{
  "num_hidden_layers": 18,
  "hidden_size": 160,
  "num_attention_heads": 4,
  "num_key_value_heads": 4,
  "head_dim": 32,
  "intermediate_size": 640,
  "vocab_size": 4096,
  "hidden_act": "swiglu",
  "norm": "rmsnorm",
  "norm_place": "peri",
  "norm_eps": 1e-05,
  "positions": "rope",
  "rope_theta": 1020.0,
  "rope_fraction": 0.5,
  "qk_norm": false,
  "attn_scale": 0.177,
  "bias": "none",
  "tie_word_embeddings": false,
  "parallel_block": false,
  "init": "normal",
  "init_std_qkv": 0.038,
  "init_std_o": 0.00709,
  "init_std_up": 0.038,
  "init_std_down": 0.00317,
  "optimizer": "adamw",
  "learning_rate": 0.00252,
  "lr_mult_up": 1.26,
  "beta1": 0.95,
  "beta2": 0.98,
  "lr_head": 0.0123,
  "max_grad_norm": 0.5,
  "warmup_steps": 213,
  "schedule": "wsd",
  "decay_fraction": 0.887,
  "decay_shape": "linear",
  "final_lr_fraction": 0.1,
  "batch_tokens": 65536,
  "max_seq_len": 512,
  "doc_mask": true,
  "train_tokens": 570300000,
  "max_steps": 8703,
  "dataset": "wikipedia_en"
}
Each number is 128 + 24 x the weight over its row's rms, rounded and kept within 0 to 255. Layers, rows and columns count from 0. The size above them is the row's rms in percent of the matrix's.

# layer 15 MLP down, 160x640, rms 0.12, rows 0-75, columns 400-439
size [ 98 105 102  99 107 106 102 101  94  98 104  98 100  97 108  95  96 103  99  97  99  95  97  96  99  96 101 101 109  98  97 100 116 101  94  95  99  99  97  94  97  98 104 102 103  97  92  97  96  95  94  96  95  96  99  97 100  98  95 100 100 100  96  99 101 101  93  93 100  98  94  96 106  96 107 100]
[[132 140 138 122 120 153 133  91 127 102 154 117 150 143 129 147  91 126 124 170 100 149 115 144 146 107 150 115 115 148 129 167 118  85 124  99 124 153 111 161]
 [ 97 125 111 110 151 122 135 132 151 101 159 166  82 111 108 111 122 116 115 141 130 107 137 120  94  99 136 129 104 132 118 155 127 156 100 106 116 123 104 159]
 [139 131 124  96  91 156 130  79 105 113 116 117 122 179 140 121  84 110 109 126 123 138 115 164 135 125 103 141 140 136 145 158 131 124 157 130 147 148 125 163]
 [181 154 106 126 105  90 105 120 111 105 106  98 116 130 120 129 108 119  80 122 133 105  86 115 151 125  90 154 115 141  92 110 102 109 139 123 119 101 119 129]
 [128 132 106 176 155 106 135 160 137 139 101 121 162 139 163 102 125  87 114 152 116 148  95 129  91 120 132 167 141 169 105 148 154 127 104 109 128 121 116  96]
 [129  87 128 106 135 109 119 149 118 139  81 119 146 109  74 180 116 127 147 167 141 141 129 111 132 114 139 118 141 126 136 160 104 139  94 129  90 139 119 125]
 [175 145  65 125 176 127 134 133 176 127 141 185 125 108 147 131 147  97 112 139 134 140 133 114 126 147 163 171 111 124 101 134 111 145  77 160 176 163 128 120]
 [133 112 140 142 146 118 141 148  84 100 115 122  84 105 135 138 124  82 164 158  96 151 170  91 125 127 132 116 114 138 115 102 144  90  82 136 107 121 184 163]
 [149 128 149 162 148  96 140  85 160 128 155 131 131 171 145  99 118 168 105 130 111 129 109 124 111 132 128 114 115 127 151  73 131 141 181  95 123 109 115  86]
 [ 64 153 104 123 171 110 134 125 111 118 141 143 125  95 122 158 165 149 149 153 123 118 120  88  96 104 137  80  98  95 137 136 128 114 133 143 149 138 133 131]
 [120 166 107 152 125 132 117 170 133 142 106 128 109 113 134 131 136 130 137 137 137 124 127 116 127  85 138 153 153 143 143 136 136 148 111 105 165 128 145 106]
 [ 85 158 102 103 129 133 114 112 130 153 127 126 139 157  82  90  95 134  98  79 141 145 137 110 135 120 124 144 135 122  96 111 127 124 146 143 124 131 166  93]
 [149 117 116 126 155 133 140 126 166 113 160 134 126 115 109 130 134  95 144  88 128 160 102 154 111 127  97 143 141 117 141 149 177  68 151 112 107 111 165 147]
 [120 109 135 110 110 132 117 167  86 124 140 111 119 138 101 138 144 102 137 115 158 149 126  99 168  93 119  80 108 101 108 105 121 151 103 115 110 104 124 127]
 [139 118 121 112 113 122 148  63 136 135 148 129 102 142 140  92 133 155 131  98 109 163  79 117 140 155 165  91 139 138 140 136 151 118 143 163 124 133 157 145]
 [144 108 107 108 112 120 143 121 117 168 118 129 128 149 118  98 139  95 118 153 160 125 158  88 108 134 118 114 114 151 115 136 103 127 112 109 168 107 171 145]
 [121 182 102 142 128 124  88 111 129 178 112  86 110 145 173  72 165 104 171 125 146 120 121 149 154 134 111 159 136 127 122  83 112 128 120 142 157  97 147 149]
 [119 126 128 117 144 121 113 158 127 119 146 157  93 153 154 136 160 166 179  97 119 117 122 140 132 147 125 171 104 127 147 121 119 135 100 110 130 127 104 140]
 [ 92 101 192 129 125 145 117 118 142 105 146 116  91 156 146 142 113 136 142 147 101 145 180 131 164 120 128 147 141 114 126 130 113 135 148 162 147 132  94 161]
 [148 113 145 122 134 142 120 153 128 120 116  90 132  93 152 124 159 111 154 126 167 123 135 133 117 125 134 111 135 173 150  98 127 161 126 167 179 133 131 127]
 [ 90 126 141 122 117 135 133  94  56 142 103  87 109 164 138 141 157 124 119  93 156 126 129 146 112  78  87  94 127 192 124 113 121 153 142 171 116 128 156 102]
 [154 192 169 131 103  86  94 100 136 130 144 110 129 150 118 189 115 156 132  94  77 118 102 174 113 116 124 141  90 131 128 149 146 125 119  99 160 149 110 102]
 [130 159 132 124 129  95 119 152  94 164 119 127 106 109 108 153  87 147  76 177 153 138 131 156 106 144 105  77 138 132 120 125 125 113 113 110 154 152 128 125]
 [111 164 135 110  97 102 108 137 127  92 145 115 135 120 125 161 121 111 136 134 113 132 118 129 122 174 158 185 116 115 144 138 112 130 138  85 148 151 153 107]
 [152 190 129 134 121 101 128 115 126 121 113 138 158 124 135 147 109 135 144 122 163  99 127 133 154  87 110 158 106 135 154  89 134 140 135 132 119 104 120 102]
 [122 164 108 141  96  93 116 116 117 150 145  85 163  85 111 117  97 151 110 127 133 113 128 142 151 115 158 152  89 145 116 110  96 120 131 103 155 122 142 123]
 [139 132 144  98 121  94  97 120 128 149 111 137 159 116 134 151 175 118 118 111 158 157 108 168  99 142 164 131 115 134 160 129 158 175 126 109 160 139 118 154]
 [109 165 121 118 137  96 107 123  99 152 122  94 119 144 107  68 112 137 129 102 135 134  87 120  72 154 160 131 126 115 126 128 132  93 182 149 110 111 116 143]
 [183 121 110 140 140 128 105 128 108 133 109 143 149 103 140  96 158 106  96 133 162 117 168 148 101 126 128 191 125  83 131 148 124 135 107 118 115 144 137 161]
 [ 90 161 102 139 126 106  96 114 150 112 153 140 109 120  86  92 128 116 103 167 145 102 167 126 115 153 125  92 144 105 143 132 126 135 126 131 125 105 166 122]
 [124 142 127 120 147 141 145 107 100 125 132 140 177 116  74 135  89 144 148 139 163 113 148  94 136 141 150 146 100 113 157 107 146 113 139 140 128 125 102 116]
 [133  75 115 155 161 146 127 142 104 138 128 123 119 135 123 123 135 100  90 118 136 116 137 147 142 103 108 133 158 115 127 128 151 114 106  98 133 167 133 150]
 [154 120 150 140 168 132 121 141 104 156 127 110 115 139 116 110 118 144 102 156 125 119 111 120  84 123 123 107 115 127 126 137 131 138 119 158 121 135 135 110]
 [140 101 126 104 133 120 144  65 165 142 127 119  98 119  89 110 129 147 110 145 149 102 160 122 149 101 109 179  91  82 140 117 146 135 133  66 110 102 141 130]
 [154 115  64 137 134 131 132 164 182 125 127 115 130  97 101 108 111 133  98 145 133 148  96 170  91 127 139 128 122 134 135 155 151 120 106 133 160 125 127 140]
 [ 92 126 123  99 107 108 126 139 148 144 137 142 128 111 148 126 114 130 130 142 122 135 103 106 145 144  87 118 157 175 128 170 116 118 106  99  84 134 121 144]
 [111 138 111 152  98 101 137 147 112 127 115 115 157  85 127 155 171 154  96  90 101 118 116 122 113  90 162 140 137 125 128 119 140 120 138 139 120 160 141  81]
 [132 146 122 106 133 175 144 113  89 109 133 147 147 156 127 121 124 134 141 121 105 163 128 122 132 120 160 168 141 142 194 133 120 125 137  82 158 128  85 143]
 [105 104 105 130 104 155 115 176 115 157 100  95 143 112 147 173 144 147 139 128 141 128 127 127 115 133 133  97 122 121  92 186 154 140 135 141  94 148 152 151]
 [168 114 132 171 132 128 112 140 151 121 129 130 130 148 101 149 142 108  96 118  96 140 116 155 154 122 101 105 138 139 140 149  96 109 146 139 127 126 110 107]
 [129 128 143 114 159 102 148 110 160  77 144 149 126 134 176 156 142 113  82 133 106 142 129 180 117 122 145 131 102  96 117 119  93 188 156 104 134 120 108 170]
 [102 150 125 140 154 125 111 147 121 136 106 122 127 149 137 141 135 174 146 131  98  96 119 127 139 178 107 158 113 124 143 119 144 130 109 105  89 112 101 158]
 [122 117 120 151 135 130 140 142 186 179 152 112 153 141 111 151 147 126  83 140 143 108 100 132 101  59 112 122 122 140  94 134 115 135 185 108 106 142 150 143]
 [132 106 133 129 127 143 141 122 105 100 137 144  68 148 142 128  86 101 132 103 115 118 170 141 134 111 137 128 139  97 108 130  87 139 100 144 118 158 130 117]
 [130 150 153 116 105 142 140 200 141 174 115 123 113 136 135 118 126 144 131 101 135 115 150 133 145 126 124 146 116 115 108 171 103 134 153 153 142  89 129 139]
 [191 101 139 129 120 127 158 154 118 126 142 124 144 169 158 132 105 123 103 162 143 134 174  82 113 144 121 107 124 136 126  88 135 152 125 131 109 133 118  73]
 [131  92 113 112 106 137 114 154 135 113 135 159  81 104 108 166 126 138 134 123 116 113 132 174 130 137  94 139 134  87 138 142 117 100 102  90 165  88  79 123]
 [147 140 166 138 118 131 150 142 126 134 106 129 119 128 179 109 118  88 120 141 124 103 121 130 167 157 103 141 113 146 119 128 154 127 130 128 137 153  92 135]
 [126 143  86 111 133 113 139 194 143  93 131 130 103  75 157 146 110 130 131 133 112 108 127 105 143 170 143 155 142 163 122 110 125 127 129 141 155 156 139  75]
 [139 143 134 104 116 138 130 133 171 147  72 122 157 128 144 136 106 134 120  85 128 128 158 127  93 139 133 135 119 162 128 146 126 110 118 121 141 134 128 129]
 [113 152 151 100  95 158 124 110  94 153 104 112 130 100 113 141  58 138  82 124 156  95 152 131 114 132  86 160 127 141  93 144 111 149 161 100  95 134 138  52]
 [125 135 104 158 145 151 138 151 100 107 152 138 142  85 115 140 173  96 158 138 123 127 151 131 113 117 116 101 146 134 144 101 169 148 132  82 138 114  98 122]
 [116 144  99 144 121 132 140 109  86 162 142 133  95 157 122 152 144 113 148 154 101 149 137  71 139 101 146 116 152 151 107 113 112 145 130 143 130 124 164 100]
 [137 158  98 116 175 118  81 155 146 126 141 110 169 119 106 104 149 154 196 109 143 151  95 134 121 112 177  93 111 115 115 152 121 146 161  65  81 135 111 146]
 [133 157 143 161 157 139 126 137  89 120 115 104 119 120 158 155 135 173 116  93 143 125 124 132  99 120 141 141 114 131 140 141 159 134 159 150  91 113 161 103]
 [146  97  90 130 135 151 161 107 156 140 153 149 106 146 137 114 111 139 128 130 101 159 112 134 130 123 128 125 156 150 139 112 111 123 137 143 150 135 107 109]
 [139 177  96  94 168 161 121  99 127 108 160 153 122 183 128 106 127 147  89 133 151  84 129  59 158 161 144 122 164 157 124 125 130 129 138 143 170 142 129 121]
 [132 183 138 147 105  91 128  98 142 172  99  90 134 173 124 123 170 100 102  97 126 142 129 126  83  85 128 118 134 103 130 202  83 114 126 147 110 133 192 123]
 [ 99 111  95 146 138 132 110 138 105 138 156  89 120 118 158 154 109  87 165 102 116 119 115 110 125 108 131 134 113 139 164 135 150 138 123  92  92 127 115  99]
 [ 97 152 153 142 116 134 117 135 121 138 102 160 116 153 135 112 109 141  96 150 121 118 133  89 132  79 139 121 131 147 108  91 157 144 125 123 111 139 140 144]
 [129 163 110 137 102 127 123 124 106 159 104 127  91 121 160 130 139 112 131 145 121 164  85 114 147 163 121 183 121 115 150 141 131 132 146 154 105 107 145 140]
 [164 176 131 124 108  72 146 141 143  75 131 135 160 121 113 169 126 146 139 162 127 129 142  84 111  86 111 137 147 133 113 167 109 111 153 146 144 141 116  92]
 [142  92 141 147 137 121 106 130 113 152  93 122 135 120 102 131 155 145  93 155 105 147 131 177 146 142 132 130 161  97 106 103  96 136 154 127 107 122 151 156]
 [130  83 122 129 120 152 117 158 120 162 144 116 131 143 137  92 124  99 122 111 177 104 153 157 101 130  90  92 134 123 105 134  97 147 146 124 121 132 127 132]
 [151 103 143 116 150 137 146 130  94  86 121 108 132 147 140 120 115  98 159 171 107 105 102 153 132 140  91 142 147 139 138 127 136 149 111  98 118 118 121 159]
 [104 111 144 125 146 134 170 139 128 108 170 122 163 135 151 113 142 143 118 128 115 113 130 116 163 113 165 160 100 105 137 166 144 112 172 102 126 127  85 101]
 [145 154 127 115  96 135 159 140 133 147 125 101 142 162 113  99 111 103 141 114 147 113 148 107 154 132 135  92  91 131 121 143  97 125 126 175 144 113 116  72]
 [119 135 124 103 121  95 157  94  91  86 128 127 110 134 108 142  96 128  92 139 122 124 122 117 163 178 136 131 110 121 170 136 105 132 153  81 100 109  89 141]
 [135 112 130 112 103 122 122 114 116 140 131 127 148 125 134 129 143 101 150  95 138 103 153 149 136 133 122 171 118 115 151  80 122 144 141  98 136 147 119  91]
 [ 83  57  91 190 122 127 155 133 146 124 141 131 173 125 153 117 130 115 144 122 123 162 113 119 124 146 168 115 134 147 145  79 101  98 107 112 135 118 123 106]
 [140  82 138 158 102 162 129 132  81 136 134 114 112  83 126  79 134 155 116 147 160  89 150 134 131 121 121  95 148 129 178 155 140 171 110 137 115 108 151 134]
 [149  92 143 121 117 152 111 175 151 166 150  95 165  63 144  97 147 133  94 175 134 150 125  88 103 134 103 141 115 133  87 118 118  96 126 126 147 115 133 124]
 [102  89 142 150 146 117  80 125 110 140  88  92  89 126 110 161 110 143 137 124 114 124 134 141 154  76 159 126 116 111 124 121 126 117  83 159 118 137 113 136]
 [111 114 130 126 106 141 145 113 128 140 119 159 116 185 169 129  93 148  98 107 138 117  85  85 102 114  94 163 130 103 131 130 124 121 114 100 100 145 145 102]
 [109 129 107 130 140 177  80 160 143 122  94 106 107 111 104 117 147 132 113  98 124 107 116 116 160 128 138 135 159 125 143 126 150 130 131 169  96 152 127 171]
 [138 161 117 123 129 108 124 105 128 138  98  95 126 160 131 145 102 103 125  84 150 131  98 132 115 111 115 120 118 128 122 107 152 114  87 164 180 161 130 120]]